{
  "head_dim": 64,
  "norm": "rmsnorm",
  "init_std_qkv": 0.0815,
  "init_std_o": 0.00799,
  "init_std_down": 0.00565,
  "optimizer": "muon_variant"
}
Each number is 200 + 40 x the weight over the matrix's rms, rounded and kept within 0 to 999. Layers, rows and columns count from 0.

# k: layer 10 attention key, 256x128, rms 0.204, rows 73-125, columns 64-127
# q: layer 10 attention query, 256x128, rms 0.219, rows 74-125, columns 64-127
k73,232,175,258,110,129,242,186,202,194,252,164,245,162,211,160,232,191,204,125,142,243,140,274,220,237,131,194,156,170,212,168,113,179,186,238,186,186,132,190,201,243,165,171,213,187,125,198,204,205,153,250,206,197,194,224,162,139,155,207,243,223,217,227,228
q74,184,145,197,184,166,153,131,227,195,152,162,166,162,175,255,190,195,255,180,210,211,239,255,149,187,211,203,193,190,197,221,144,249,204,241,198,130,252,267,202,193,214,173,136,181,177,135,150,231,201,209,126,190,182,164,206,173,230,189,195,225,168,135,218
k74,210,186,161,200,119,224,249,276,207,306,198,249,183,215,238,238,197,254,200,159,260,233,148,161,228,263,207,252,163,218,230,138,139,243,235,171,250,265,202,193,201,283,219,205,231,227,225,183,154,190,149,181,221,202,147,204,194,211,203,219,179,189,167,230
q75,227,145,234,190,225,181,127,243,193,232,214,260,225,133,192,99,157,219,190,178,278,272,193,142,240,256,220,183,164,206,152,175,192,177,287,160,185,184,169,219,218,211,232,188,205,124,215,257,158,172,254,187,262,248,211,125,109,207,230,150,157,249,204,195
k75,223,235,179,213,201,217,169,182,245,218,175,199,183,142,137,173,275,110,163,266,268,290,140,193,187,226,228,264,196,225,230,142,276,238,208,245,162,165,195,185,189,162,188,233,208,169,254,239,253,160,259,216,220,233,187,155,201,207,208,136,182,229,219,186
q76,228,164,231,271,180,169,237,205,227,125,258,151,223,264,227,197,205,213,207,249,206,185,163,183,223,202,207,163,198,163,172,226,187,213,201,156,231,296,175,226,145,225,158,174,241,115,176,223,179,163,183,189,240,186,234,184,170,153,243,215,222,182,209,233
k76,236,153,277,231,230,200,134,189,211,185,200,205,217,198,254,231,171,204,194,220,187,183,149,150,216,189,236,211,240,224,128,231,134,237,248,192,205,171,245,209,203,247,163,190,158,180,115,244,157,101,196,206,147,235,203,194,199,168,226,222,173,251,220,212
q77,243,229,193,162,185,245,215,264,207,176,197,199,250,173,151,201,230,158,238,193,249,248,202,233,177,197,175,155,206,193,148,222,229,147,221,216,186,196,250,146,236,256,206,200,238,117,165,192,267,253,249,141,179,210,258,213,205,238,190,210,234,285,184,177
k77,234,192,169,181,258,229,175,253,185,235,197,208,237,167,190,239,203,183,201,173,154,293,225,230,98,174,183,154,268,226,138,229,233,194,177,220,215,174,202,261,202,146,246,209,198,125,251,207,199,202,245,185,232,144,236,175,222,117,199,199,291,171,206,217
q78,157,175,154,204,207,212,235,256,167,193,246,209,176,173,258,160,178,200,189,212,199,208,201,245,171,211,141,236,246,209,212,198,171,258,253,229,260,193,267,197,250,248,162,216,125,233,166,239,195,137,230,165,180,203,235,249,217,243,183,192,187,188,175,248
k78,191,171,199,291,252,162,278,138,174,165,185,186,191,221,213,181,200,209,196,165,226,200,241,183,238,224,175,215,185,187,213,264,159,162,219,238,256,199,251,172,209,255,165,204,228,244,237,174,179,181,202,204,168,166,170,219,248,239,231,243,247,152,244,286
q79,234,251,196,237,209,174,148,260,230,172,99,191,221,238,264,247,216,144,206,167,117,170,162,127,147,239,191,194,191,179,201,178,220,175,199,180,226,238,115,194,200,241,220,214,182,236,174,190,130,205,136,223,184,199,181,196,253,190,171,209,222,222,173,127
k79,187,173,275,221,186,225,104,299,157,242,110,177,245,163,150,151,162,292,198,282,180,156,162,196,189,240,242,141,271,175,204,190,189,205,225,226,103,237,213,163,157,137,154,144,239,185,143,162,195,200,208,213,208,283,201,241,227,138,214,211,206,191,218,176
q80,249,184,159,174,149,245,232,239,226,167,204,159,249,173,218,167,196,198,118,179,183,211,117,166,206,141,188,222,230,239,223,188,250,200,214,183,209,214,225,166,156,236,218,247,199,143,197,196,205,224,193,157,213,191,164,183,168,217,172,155,256,166,185,232
k80,168,174,219,196,186,207,233,219,221,260,171,162,181,206,176,187,187,204,212,177,198,239,224,145,200,187,198,234,218,258,236,215,125,217,186,166,175,261,204,293,198,254,219,232,236,222,197,192,222,137,191,181,187,192,215,208,234,263,153,213,279,193,198,223
q81,169,193,214,193,135,101,218,210,248,241,161,225,184,155,230,179,209,228,201,192,226,219,174,240,245,196,160,193,190,123,180,175,210,210,221,203,137,174,198,180,191,221,203,266,181,215,203,126,208,215,164,171,191,249,168,216,157,164,192,129,208,178,157,186
k81,242,185,206,239,160,168,225,281,282,194,189,263,278,179,218,197,200,244,197,152,170,184,215,156,216,253,213,225,135,253,161,169,187,210,252,182,178,210,165,172,209,184,226,160,209,200,181,182,178,204,148,177,237,210,210,195,137,179,226,222,214,231,183,274
q82,215,233,180,154,225,201,191,220,144,181,178,217,184,214,247,130,252,258,211,253,183,192,197,167,204,210,197,210,181,134,136,220,141,139,251,230,178,204,198,182,254,183,103,180,164,180,179,281,180,222,179,172,246,128,175,207,242,244,180,141,186,229,234,222
k82,183,215,246,230,215,242,288,201,238,220,220,226,202,183,240,124,192,228,195,203,179,187,181,175,162,250,173,178,197,156,174,189,190,130,246,183,276,266,118,230,178,183,140,228,230,213,265,154,201,155,238,186,170,273,242,140,201,206,274,183,175,212,228,245
q83,295,231,204,243,219,167,282,148,222,211,186,243,215,242,218,167,220,206,188,229,158,233,109,174,252,176,232,206,232,198,213,211,140,222,259,195,281,177,195,217,160,193,160,208,293,239,209,159,122,167,209,151,190,272,179,173,132,246,210,206,219,239,190,226
k83,206,239,178,163,235,194,165,254,120,160,154,185,187,211,253,210,225,183,207,165,203,243,157,124,241,192,224,191,221,212,238,237,210,172,223,243,228,228,176,210,229,192,191,215,206,315,210,237,240,171,258,137,212,223,251,229,184,220,182,187,207,238,185,201
q84,182,225,210,201,263,174,220,183,225,213,244,155,244,223,170,222,195,204,265,202,201,128,183,249,227,259,168,187,244,204,190,224,231,158,174,152,193,232,164,279,159,208,174,235,166,202,226,173,221,165,199,186,169,227,208,217,218,288,194,192,221,197,247,173
k84,224,214,210,196,278,150,157,182,182,233,264,220,261,127,99,201,179,232,233,291,149,145,233,265,201,122,186,196,190,160,240,228,214,157,219,190,228,238,192,277,222,131,165,241,183,161,144,182,225,190,199,164,187,216,206,209,159,110,158,207,203,165,204,245
q85,130,230,204,275,288,258,227,220,168,213,236,173,198,216,232,231,169,243,245,190,191,161,230,253,193,174,197,160,206,190,236,194,201,210,187,190,126,205,207,143,255,245,172,168,154,242,233,191,220,219,208,209,173,247,241,227,309,186,230,205,172,247,226,149
k85,171,231,238,223,165,200,226,203,177,206,200,190,163,228,140,263,208,259,219,288,95,137,220,178,214,242,227,149,187,150,228,181,225,181,197,127,172,156,231,187,154,195,162,200,197,136,196,212,181,177,206,234,192,166,158,164,254,220,174,189,221,146,157,159
q86,161,153,128,198,168,163,175,238,181,193,211,238,135,238,264,180,168,186,200,222,235,184,232,260,206,258,184,194,247,171,182,122,237,178,221,222,248,205,160,207,163,248,228,231,155,127,198,269,226,209,184,237,236,212,192,201,243,227,188,181,274,255,133,123
k86,189,182,217,257,211,137,152,201,172,224,145,201,139,197,210,206,199,214,218,117,267,157,230,244,166,231,289,156,234,253,142,198,240,231,230,135,245,198,213,200,166,201,193,194,229,211,275,219,162,153,192,212,224,254,225,148,221,111,188,205,119,233,259,153
q87,227,158,179,173,168,259,163,266,173,160,139,173,217,136,194,221,141,231,256,223,228,247,228,205,182,208,178,168,175,221,186,152,217,247,210,265,157,199,155,232,208,177,156,191,158,222,177,203,224,175,159,265,222,154,235,211,225,182,121,168,182,203,171,192
k87,202,113,151,213,247,242,202,196,208,215,197,190,204,153,270,214,144,175,181,189,112,267,208,169,193,238,167,194,177,232,173,211,185,164,212,210,198,208,211,164,187,204,229,187,197,156,226,138,205,254,169,214,230,156,196,175,151,157,224,217,196,155,235,133
q88,213,175,148,206,212,209,211,187,218,183,247,220,204,156,206,221,245,162,202,198,127,201,177,172,189,191,153,187,207,203,249,226,262,151,176,224,219,230,187,165,177,262,167,240,181,248,176,185,197,173,141,125,255,166,186,239,184,119,182,225,243,116,241,204
k88,197,109,185,196,182,210,212,214,199,277,186,266,174,180,183,177,195,204,277,229,218,201,248,206,176,156,130,123,170,173,181,166,202,145,212,225,239,257,214,199,124,238,226,279,185,194,116,192,190,188,140,161,154,227,151,267,229,209,239,189,248,172,232,189
q89,165,261,187,196,158,236,203,246,232,224,185,181,202,217,223,155,221,165,181,205,139,181,176,215,98,182,117,223,180,202,249,149,229,275,200,235,259,241,176,184,117,208,163,193,206,183,199,194,177,226,218,175,176,150,160,235,196,225,190,133,209,231,199,224
k89,192,235,239,219,277,178,194,231,238,237,201,222,204,157,198,169,188,234,201,225,110,244,212,215,128,149,256,170,165,191,255,186,160,274,210,249,229,202,260,225,184,248,223,227,204,229,166,188,179,237,290,173,168,195,245,217,225,233,192,169,235,191,192,210
q90,200,221,152,192,242,153,100,229,253,192,255,224,218,275,216,193,175,234,253,231,147,190,173,203,153,187,246,228,224,251,157,157,266,217,169,137,255,223,219,192,145,237,196,162,200,233,200,273,158,188,199,180,179,172,256,164,231,196,107,163,203,226,154,123
k90,213,163,186,223,213,189,121,178,188,210,168,208,182,243,110,234,226,262,246,322,173,143,201,232,177,169,240,176,241,211,265,171,160,220,235,180,188,229,331,215,170,210,163,255,223,217,145,223,220,189,223,231,194,133,222,161,211,180,156,228,228,180,262,175
q91,204,191,204,151,220,179,205,205,162,215,186,231,239,229,248,160,198,181,169,272,217,233,206,203,225,172,226,202,166,198,119,207,182,203,171,214,199,261,202,199,225,166,186,199,210,206,268,241,172,209,216,296,158,266,202,203,275,122,185,218,218,174,202,171
k91,208,204,175,171,186,190,176,192,189,151,177,158,201,193,232,217,196,153,189,207,195,246,195,144,231,227,147,205,184,267,141,225,242,251,146,179,262,158,177,106,193,145,153,180,182,179,243,251,204,201,239,221,127,213,207,214,222,175,147,203,201,251,230,192
q92,204,186,188,176,158,172,199,163,252,234,163,187,161,217,183,109,87,182,238,212,179,148,181,194,230,218,156,188,185,255,287,195,208,224,145,219,167,154,243,141,232,210,252,200,195,225,268,183,200,185,176,160,219,178,171,204,222,241,199,270,131,177,161,180
k92,194,226,170,197,208,181,117,218,258,199,215,195,275,242,163,190,197,220,198,184,219,155,247,194,240,206,179,285,197,199,271,213,173,211,142,196,206,194,238,199,276,254,182,215,195,164,205,166,258,193,184,175,206,173,215,226,246,204,224,242,123,170,204,146
q93,241,139,242,228,251,185,196,250,182,221,180,187,154,220,101,255,122,214,215,226,212,176,158,122,263,143,264,148,195,162,204,257,177,219,228,131,242,200,196,278,191,200,222,217,211,280,194,134,181,179,194,251,130,193,203,197,155,200,244,183,210,206,235,198
k93,241,171,301,234,204,174,211,218,143,217,171,150,237,200,191,263,267,229,193,210,195,191,165,188,254,207,200,189,251,131,131,236,164,117,200,286,176,174,137,262,272,205,181,205,232,181,300,134,213,219,193,233,203,134,143,230,212,187,184,201,196,242,145,244
q94,227,219,170,185,185,208,258,196,208,211,165,216,161,202,165,198,138,175,189,135,216,94,249,213,191,192,154,180,190,261,227,201,174,212,174,177,157,234,206,237,232,157,227,216,147,191,224,272,168,187,172,179,193,193,159,183,311,188,153,153,112,173,176,181
k94,207,266,161,179,192,239,158,174,158,214,201,209,225,249,206,195,210,156,218,161,178,127,240,239,197,272,191,250,131,234,238,239,173,158,122,69,175,157,240,185,191,132,146,202,154,191,198,209,243,120,203,175,171,198,214,223,201,153,244,214,264,182,230,181
q95,200,206,189,201,218,239,153,223,248,131,248,223,261,256,212,210,142,164,243,192,175,251,185,185,228,177,211,179,212,271,162,192,244,191,207,195,253,200,195,186,147,281,161,149,177,196,249,161,194,160,247,206,219,221,234,246,173,221,147,199,169,149,177,156
k95,190,199,225,221,239,288,177,196,151,176,188,199,209,225,158,240,199,209,252,265,225,263,205,284,220,175,189,223,233,258,190,148,185,197,226,217,154,205,270,137,176,218,182,223,237,115,116,172,240,190,244,130,170,227,255,194,219,204,211,196,162,228,252,195
q96,180,205,123,139,220,212,189,236,226,255,199,154,148,290,183,229,238,204,221,188,199,206,227,220,201,218,173,199,146,216,213,241,212,227,191,232,179,212,226,200,194,180,155,185,222,216,194,226,206,233,140,225,143,204,284,192,178,210,235,203,141,238,218,144
k96,185,202,277,149,111,247,214,170,197,301,192,246,186,293,186,164,182,173,182,199,204,234,206,233,183,198,240,193,223,156,196,245,210,190,231,196,227,254,209,138,154,191,150,174,230,214,157,275,163,177,247,241,165,211,195,148,177,135,186,216,236,214,133,247
q97,148,201,210,214,217,229,234,215,174,146,234,258,187,150,189,116,226,248,193,258,204,143,222,258,210,218,179,211,209,158,153,189,196,194,166,169,264,301,228,202,184,237,252,247,166,220,214,230,173,175,222,138,260,213,181,198,272,175,241,206,163,224,214,194
k97,140,226,152,257,216,225,129,211,251,146,168,246,153,233,157,206,248,233,157,211,184,185,234,212,204,226,110,247,168,167,123,180,123,199,211,169,242,254,214,196,203,203,192,209,167,215,266,231,205,196,183,202,205,189,190,164,261,184,233,201,162,200,212,210
q98,216,236,231,237,175,192,178,244,161,118,148,189,140,208,82,236,195,204,204,254,184,248,195,257,190,185,160,205,167,197,193,220,186,268,240,205,226,150,180,213,200,204,203,175,176,209,176,153,214,230,134,179,170,223,230,283,166,170,205,220,196,235,254,247
k98,188,198,244,165,178,156,275,226,159,160,186,218,186,205,127,245,153,228,164,126,226,189,185,199,176,199,254,255,175,196,178,249,190,187,172,225,298,212,187,221,296,291,222,131,207,155,200,148,221,239,249,318,204,243,228,253,208,200,250,150,194,168,146,184
q99,179,219,231,148,172,222,253,201,207,208,276,224,238,220,254,162,210,255,195,179,169,172,198,223,151,237,178,213,194,161,197,191,153,186,228,211,145,169,201,252,155,197,221,254,249,228,256,199,156,255,174,213,283,173,202,188,305,204,198,222,204,257,212,183
k99,206,221,180,170,174,174,150,211,222,207,178,228,201,232,190,233,168,241,131,179,185,147,188,212,141,207,189,184,232,163,202,166,196,184,221,191,159,192,213,191,266,215,164,240,194,223,179,194,195,201,181,244,200,163,187,191,228,169,205,247,269,195,220,175
q100,169,216,236,190,221,202,260,195,212,192,245,208,201,151,236,215,222,212,203,212,159,158,247,231,267,222,172,202,168,211,246,160,146,268,167,253,247,161,222,242,246,202,122,192,222,243,220,268,190,202,269,219,204,197,164,220,237,177,200,170,206,148,208,272
k100,167,239,169,212,251,206,219,177,165,208,228,162,206,197,230,146,174,184,244,131,114,111,201,213,265,230,157,121,182,172,222,233,213,270,206,225,240,206,132,206,287,237,216,232,223,190,214,201,195,174,214,201,182,218,183,224,218,246,208,208,173,222,204,191
q101,181,198,224,173,158,204,230,200,181,181,178,224,177,247,256,144,159,140,251,166,281,195,192,164,219,238,183,194,141,222,210,214,118,223,182,268,237,166,208,187,157,205,214,167,180,203,194,269,223,206,233,196,161,203,189,177,226,206,174,134,179,198,198,136
k101,235,211,164,160,202,214,179,222,211,222,196,169,190,227,251,122,238,142,203,159,168,225,104,199,224,189,197,178,144,241,125,200,209,247,149,192,183,169,189,206,179,185,235,188,214,176,247,224,180,139,218,148,203,128,202,184,190,163,253,194,67,135,300,172
q102,142,175,236,210,209,214,94,278,232,170,196,181,211,230,235,141,205,203,192,254,230,225,144,167,157,155,125,190,189,191,186,268,149,206,243,218,239,208,259,193,217,176,186,208,196,142,196,193,219,255,163,201,149,191,182,242,218,205,194,158,199,184,218,166
k102,208,163,200,174,107,311,209,271,246,216,172,176,201,212,189,195,257,199,230,255,171,285,168,207,166,235,238,227,217,213,182,161,154,180,175,181,276,192,206,204,166,173,190,269,154,188,208,222,189,215,182,219,233,163,206,197,209,183,279,209,202,177,202,257
q103,191,181,209,159,198,159,186,112,233,293,209,179,250,197,175,202,190,210,213,185,238,174,229,213,285,175,219,242,184,100,144,265,187,196,229,174,197,205,228,238,233,204,197,243,158,161,170,152,276,158,226,201,186,172,221,194,139,212,84,165,209,190,157,171
k103,244,162,188,160,194,211,335,178,282,216,267,271,218,261,193,116,206,186,237,214,194,186,233,245,268,225,182,290,240,158,222,139,230,217,199,213,191,213,197,229,194,187,161,206,148,247,175,177,200,221,194,159,244,146,243,202,212,174,180,210,196,241,268,237
q104,173,225,192,196,153,202,242,189,154,215,247,226,130,233,163,206,174,206,195,216,200,109,242,218,148,205,175,164,194,195,186,204,204,209,170,169,225,178,199,253,155,152,210,220,154,201,253,242,186,204,155,188,207,173,213,280,228,176,188,160,263,233,163,166
k104,150,222,198,228,204,205,179,245,206,203,254,224,109,250,136,225,136,211,209,145,187,172,230,230,133,234,162,171,258,239,246,201,173,247,198,173,186,139,224,190,246,141,179,243,154,202,203,204,198,229,183,174,162,138,213,187,206,169,199,182,192,195,215,235
q105,200,163,208,247,176,139,229,187,191,220,147,200,202,227,181,212,243,180,55,259,232,165,170,188,209,170,187,183,222,148,264,208,150,179,139,209,151,185,223,237,179,205,241,156,200,202,196,138,166,185,235,230,105,211,265,208,173,237,216,232,129,179,227,191
k105,188,255,247,235,204,192,249,235,150,194,230,289,186,193,202,160,199,227,193,189,217,241,185,278,186,137,179,221,193,160,243,261,275,204,189,194,138,230,211,221,109,144,198,182,95,233,179,182,177,209,257,282,216,198,226,235,138,238,214,234,174,252,133,131
q106,209,242,240,263,258,182,198,225,286,171,134,196,212,213,193,170,229,166,147,244,193,162,245,298,156,194,214,182,193,155,140,154,179,179,143,218,210,155,199,129,130,164,180,186,197,206,241,230,143,227,208,196,218,180,168,199,237,118,204,156,245,212,262,212
k106,214,209,209,193,217,149,208,217,174,181,161,181,209,185,254,177,179,170,205,272,149,187,220,219,156,242,239,192,83,195,200,144,150,194,197,181,183,196,207,217,155,235,253,210,130,226,284,209,223,244,259,266,252,232,248,170,152,151,208,190,220,188,231,199
q107,159,166,277,176,177,159,136,226,166,161,192,198,211,198,184,223,198,202,178,197,185,179,170,187,260,139,144,203,220,178,177,205,271,163,90,165,181,130,173,234,201,232,214,225,255,218,228,190,192,174,218,212,133,217,189,160,243,150,182,185,244,226,276,208
k107,219,222,190,250,163,225,234,257,196,306,266,235,226,192,195,205,164,202,216,276,195,182,201,196,229,180,176,192,184,176,190,209,207,202,183,213,205,175,162,219,219,246,191,174,222,185,129,213,224,241,166,300,221,202,152,194,230,198,212,177,139,279,236,245
q108,162,226,179,237,209,173,226,181,216,169,202,214,199,181,163,204,206,181,199,134,273,258,215,266,248,247,177,201,153,184,204,163,224,191,210,219,132,200,142,141,231,220,242,161,157,259,159,144,170,158,168,177,196,235,248,200,237,177,203,216,230,172,198,223
k108,159,182,175,234,167,213,255,211,205,276,168,162,160,198,163,224,189,152,182,198,254,232,183,195,228,261,179,194,172,150,201,135,260,148,174,143,139,230,170,131,222,227,163,182,176,209,191,189,177,248,145,256,202,196,205,195,211,239,241,246,203,171,167,202
q109,246,212,228,243,191,203,218,182,169,235,202,181,190,209,179,217,165,236,197,236,137,184,171,221,160,221,234,113,231,212,222,228,178,187,196,172,209,104,114,209,226,200,216,129,194,173,179,187,176,230,207,182,208,178,252,177,150,252,236,253,194,183,211,214
k109,115,209,221,201,205,201,224,226,132,249,219,144,183,211,237,168,196,167,182,136,190,215,190,171,204,210,213,203,250,175,230,272,188,170,262,216,182,125,174,240,183,194,178,161,163,230,152,129,201,218,232,246,231,224,213,147,139,262,233,136,152,170,154,156
q110,215,200,208,165,214,227,195,162,169,185,170,207,202,148,165,177,188,207,214,203,259,214,183,189,192,203,181,175,193,212,198,86,218,223,242,210,148,173,225,275,160,166,194,140,175,271,268,244,212,217,213,229,198,295,133,227,180,141,175,205,160,163,250,167
k110,154,190,120,141,193,226,212,178,251,188,233,155,179,198,177,195,171,203,230,211,219,233,217,190,149,235,216,171,150,236,207,160,242,191,208,221,186,133,186,177,194,166,200,241,188,147,276,227,254,227,211,263,238,222,171,194,177,228,226,214,183,164,194,194
q111,137,156,184,220,155,205,239,229,176,212,219,193,191,140,151,176,257,232,139,198,193,231,209,216,183,170,290,257,196,136,240,198,115,189,178,147,246,229,213,156,214,189,241,137,300,192,193,170,222,222,214,119,172,159,189,206,215,168,258,153,253,205,230,213
k111,229,209,158,220,238,218,210,218,246,140,202,228,91,184,208,147,272,185,105,221,146,220,252,190,208,170,190,202,165,213,207,215,93,149,210,236,171,197,168,180,243,158,211,184,189,187,165,205,176,243,279,216,211,182,163,149,154,197,208,175,229,156,164,191
q112,185,189,172,189,244,267,206,198,206,126,200,118,212,215,209,221,222,215,206,151,230,226,145,169,189,190,191,132,136,233,223,190,243,274,184,196,268,287,199,223,172,161,181,170,200,173,152,193,174,217,264,222,196,229,181,162,162,192,154,195,271,180,144,197
k112,187,155,139,154,224,248,166,198,192,174,151,122,181,218,214,229,192,178,232,207,200,267,177,183,226,233,236,143,231,209,197,203,185,238,205,199,223,204,229,175,165,186,216,206,141,160,124,234,149,185,214,125,168,173,205,132,162,173,171,175,251,239,212,231
q113,144,197,199,166,293,201,177,238,160,201,147,215,181,211,211,206,254,136,152,161,216,202,272,222,189,207,234,213,201,287,187,266,230,236,192,232,144,205,200,226,194,202,204,188,196,214,162,243,226,209,246,195,166,165,228,148,229,218,197,170,188,227,185,218
k113,232,208,165,137,185,208,208,158,170,234,169,201,86,224,244,171,215,196,167,126,192,209,193,260,273,149,172,257,138,237,171,184,237,178,213,175,208,231,193,195,133,166,238,189,222,273,136,188,150,230,253,170,229,175,255,221,146,221,227,212,206,137,212,283
q114,222,201,258,199,195,222,242,198,158,210,186,129,230,165,204,205,211,130,203,183,203,173,199,252,197,210,218,183,133,211,217,194,266,213,210,209,218,187,163,179,216,215,246,259,149,209,230,156,188,179,234,247,205,155,192,174,175,230,241,168,145,189,250,228
k114,137,214,254,183,215,187,215,165,211,220,231,190,242,161,200,265,281,213,189,160,187,239,200,286,213,189,199,192,178,192,221,189,188,227,212,218,219,138,208,202,307,144,257,135,168,164,213,183,199,236,230,224,241,188,184,210,269,236,210,165,231,161,212,191
q115,214,183,180,220,252,211,199,240,171,197,188,192,212,195,299,185,221,184,243,186,122,179,250,213,193,235,266,186,178,245,168,142,209,114,159,157,163,187,192,186,215,215,180,228,163,173,187,204,169,175,158,205,243,145,171,176,277,203,203,180,246,138,110,188
k115,232,188,220,305,260,242,161,234,153,200,168,251,178,181,182,233,206,183,234,273,246,142,234,237,215,208,194,173,183,224,186,199,182,195,233,171,217,200,196,176,124,149,152,178,212,211,169,155,216,164,179,199,172,267,254,191,240,158,250,242,210,276,237,206
q116,136,233,164,208,214,176,205,274,200,250,221,184,249,187,215,186,147,188,233,200,192,181,214,215,207,213,184,169,169,144,180,247,132,169,238,176,228,203,93,215,171,225,197,239,243,165,224,166,159,214,207,135,189,211,206,159,202,173,238,175,232,257,177,158
k116,296,209,275,268,248,154,232,240,197,170,159,216,240,165,206,196,200,229,201,183,259,264,180,231,234,180,200,173,178,194,225,247,165,223,183,274,204,194,175,145,277,213,141,179,128,193,94,190,184,149,289,137,176,175,223,205,170,174,188,189,230,265,184,204
q117,242,250,227,154,171,204,208,220,175,172,251,107,224,176,204,182,191,196,220,202,187,263,158,219,281,182,212,155,136,204,214,249,185,250,218,215,192,125,239,197,195,216,209,240,191,124,97,152,186,218,273,204,151,221,185,253,206,201,180,219,201,172,254,190
k117,202,177,134,129,166,193,274,222,214,154,252,138,206,179,227,196,179,201,186,109,172,223,169,217,263,159,214,171,217,124,159,231,176,206,177,222,229,164,208,190,241,284,305,206,161,171,195,172,206,239,136,217,182,148,177,192,195,212,181,148,207,166,225,264
q118,216,236,168,201,192,180,273,186,166,160,202,233,243,178,202,271,206,182,163,264,237,194,187,180,196,205,165,193,150,184,153,195,196,176,201,199,139,119,145,176,211,122,144,166,142,222,167,200,251,178,183,230,186,196,255,169,163,261,273,245,184,204,169,264
k118,163,231,227,190,269,208,199,205,176,185,223,256,213,138,191,262,157,200,197,166,203,197,174,236,109,134,147,202,272,165,168,265,215,211,262,208,195,158,234,183,264,106,270,200,116,251,204,171,195,189,143,261,227,186,268,204,174,253,179,221,190,205,129,181
q119,158,170,184,191,142,179,198,228,211,198,151,168,224,166,252,211,182,220,157,229,245,141,191,214,237,167,223,206,144,191,230,197,197,218,166,157,200,242,228,147,146,202,202,235,219,223,197,186,248,229,192,175,162,175,199,171,197,251,256,227,178,152,194,250
k119,171,213,266,191,162,153,173,177,190,180,208,252,239,144,196,198,219,258,233,252,225,185,198,160,189,114,176,241,111,240,224,224,202,245,188,171,172,208,172,260,153,175,246,149,192,204,178,170,184,195,197,213,214,173,176,162,198,243,208,216,218,164,156,206
q120,198,216,260,237,237,193,192,163,240,277,237,216,193,235,131,177,273,221,149,258,173,242,221,199,225,239,204,180,203,260,156,176,182,228,234,197,206,309,234,214,201,164,273,178,246,204,205,176,235,132,254,173,228,207,247,191,179,214,273,261,156,176,172,228
k120,165,232,241,206,205,174,180,191,186,211,190,203,169,171,151,178,251,212,162,213,249,232,168,231,240,191,199,249,217,214,192,229,283,224,145,211,230,249,167,187,239,243,186,227,223,233,217,248,216,169,242,223,140,215,239,214,190,242,210,199,170,210,169,186
q121,239,232,206,175,232,219,157,194,195,264,103,214,228,214,187,170,146,236,239,132,171,188,156,209,160,249,167,195,161,175,284,236,189,241,178,258,215,267,173,206,250,232,193,196,255,272,143,200,175,224,147,201,142,179,213,204,213,186,182,258,179,197,149,192
k121,213,173,177,116,172,186,198,211,183,255,169,198,220,244,266,178,184,215,184,152,171,208,181,137,213,230,233,196,179,185,179,204,220,221,105,190,235,212,201,187,170,218,190,144,208,231,107,195,133,211,177,178,224,119,176,208,140,176,215,213,157,172,152,174
q122,231,216,165,223,185,112,212,170,246,240,206,235,170,141,160,191,237,213,256,243,147,156,180,181,198,226,198,157,231,220,184,281,173,215,281,250,161,205,225,158,157,162,320,223,235,195,143,206,131,242,214,193,251,192,225,198,202,179,202,213,177,212,208,238
k122,186,251,142,198,189,151,164,248,208,240,229,213,166,114,240,210,254,152,173,134,215,234,132,185,164,212,157,192,194,141,191,250,213,178,241,229,147,175,224,171,226,123,260,191,233,293,172,235,238,193,212,200,219,206,252,224,226,199,295,147,185,155,220,167
q123,203,199,162,162,204,258,220,192,186,249,222,182,159,237,243,210,189,217,205,182,189,189,185,190,123,190,216,190,192,243,219,216,218,160,203,256,285,242,182,202,190,204,136,219,242,128,226,143,155,137,204,193,119,242,138,247,250,189,242,195,234,174,231,161
k123,200,198,233,179,229,205,228,254,176,255,101,185,122,256,171,213,230,191,234,266,169,187,220,231,149,203,255,132,192,217,227,235,174,161,206,237,235,232,229,198,210,200,253,198,125,182,246,175,179,231,159,82,191,185,172,244,173,202,191,218,146,222,217,230
q124,205,182,190,216,210,226,197,147,168,194,231,198,197,203,199,261,228,246,263,147,165,186,151,142,274,174,256,210,206,204,203,206,144,179,224,150,187,187,169,187,179,135,249,164,148,239,149,174,219,245,173,169,190,162,215,167,174,186,243,174,163,174,228,242
k124,230,171,198,190,245,198,217,221,212,169,236,199,199,203,229,162,257,179,214,227,248,177,168,113,200,174,238,175,150,121,144,222,160,116,172,194,133,212,211,226,235,146,169,236,210,218,124,157,211,181,184,264,190,144,179,167,197,268,201,204,218,244,242,213
q125,197,196,234,191,168,220,249,141,156,285,178,217,239,199,207,225,225,179,263,194,164,147,223,221,216,210,152,214,211,177,212,164,169,228,168,207,182,254,167,208,215,220,229,149,232,172,190,247,191,151,233,224,182,197,160,166,139,222,178,237,185,214,220,257
k125,200,169,176,191,293,168,144,157,172,149,187,180,283,189,234,248,243,166,202,133,144,220,191,141,229,153,184,143,161,248,222,245,251,241,150,236,111,210,182,189,203,221,166,168,209,186,253,266,202,217,222,220,148,181,190,185,193,185,103,190,170,231,182,154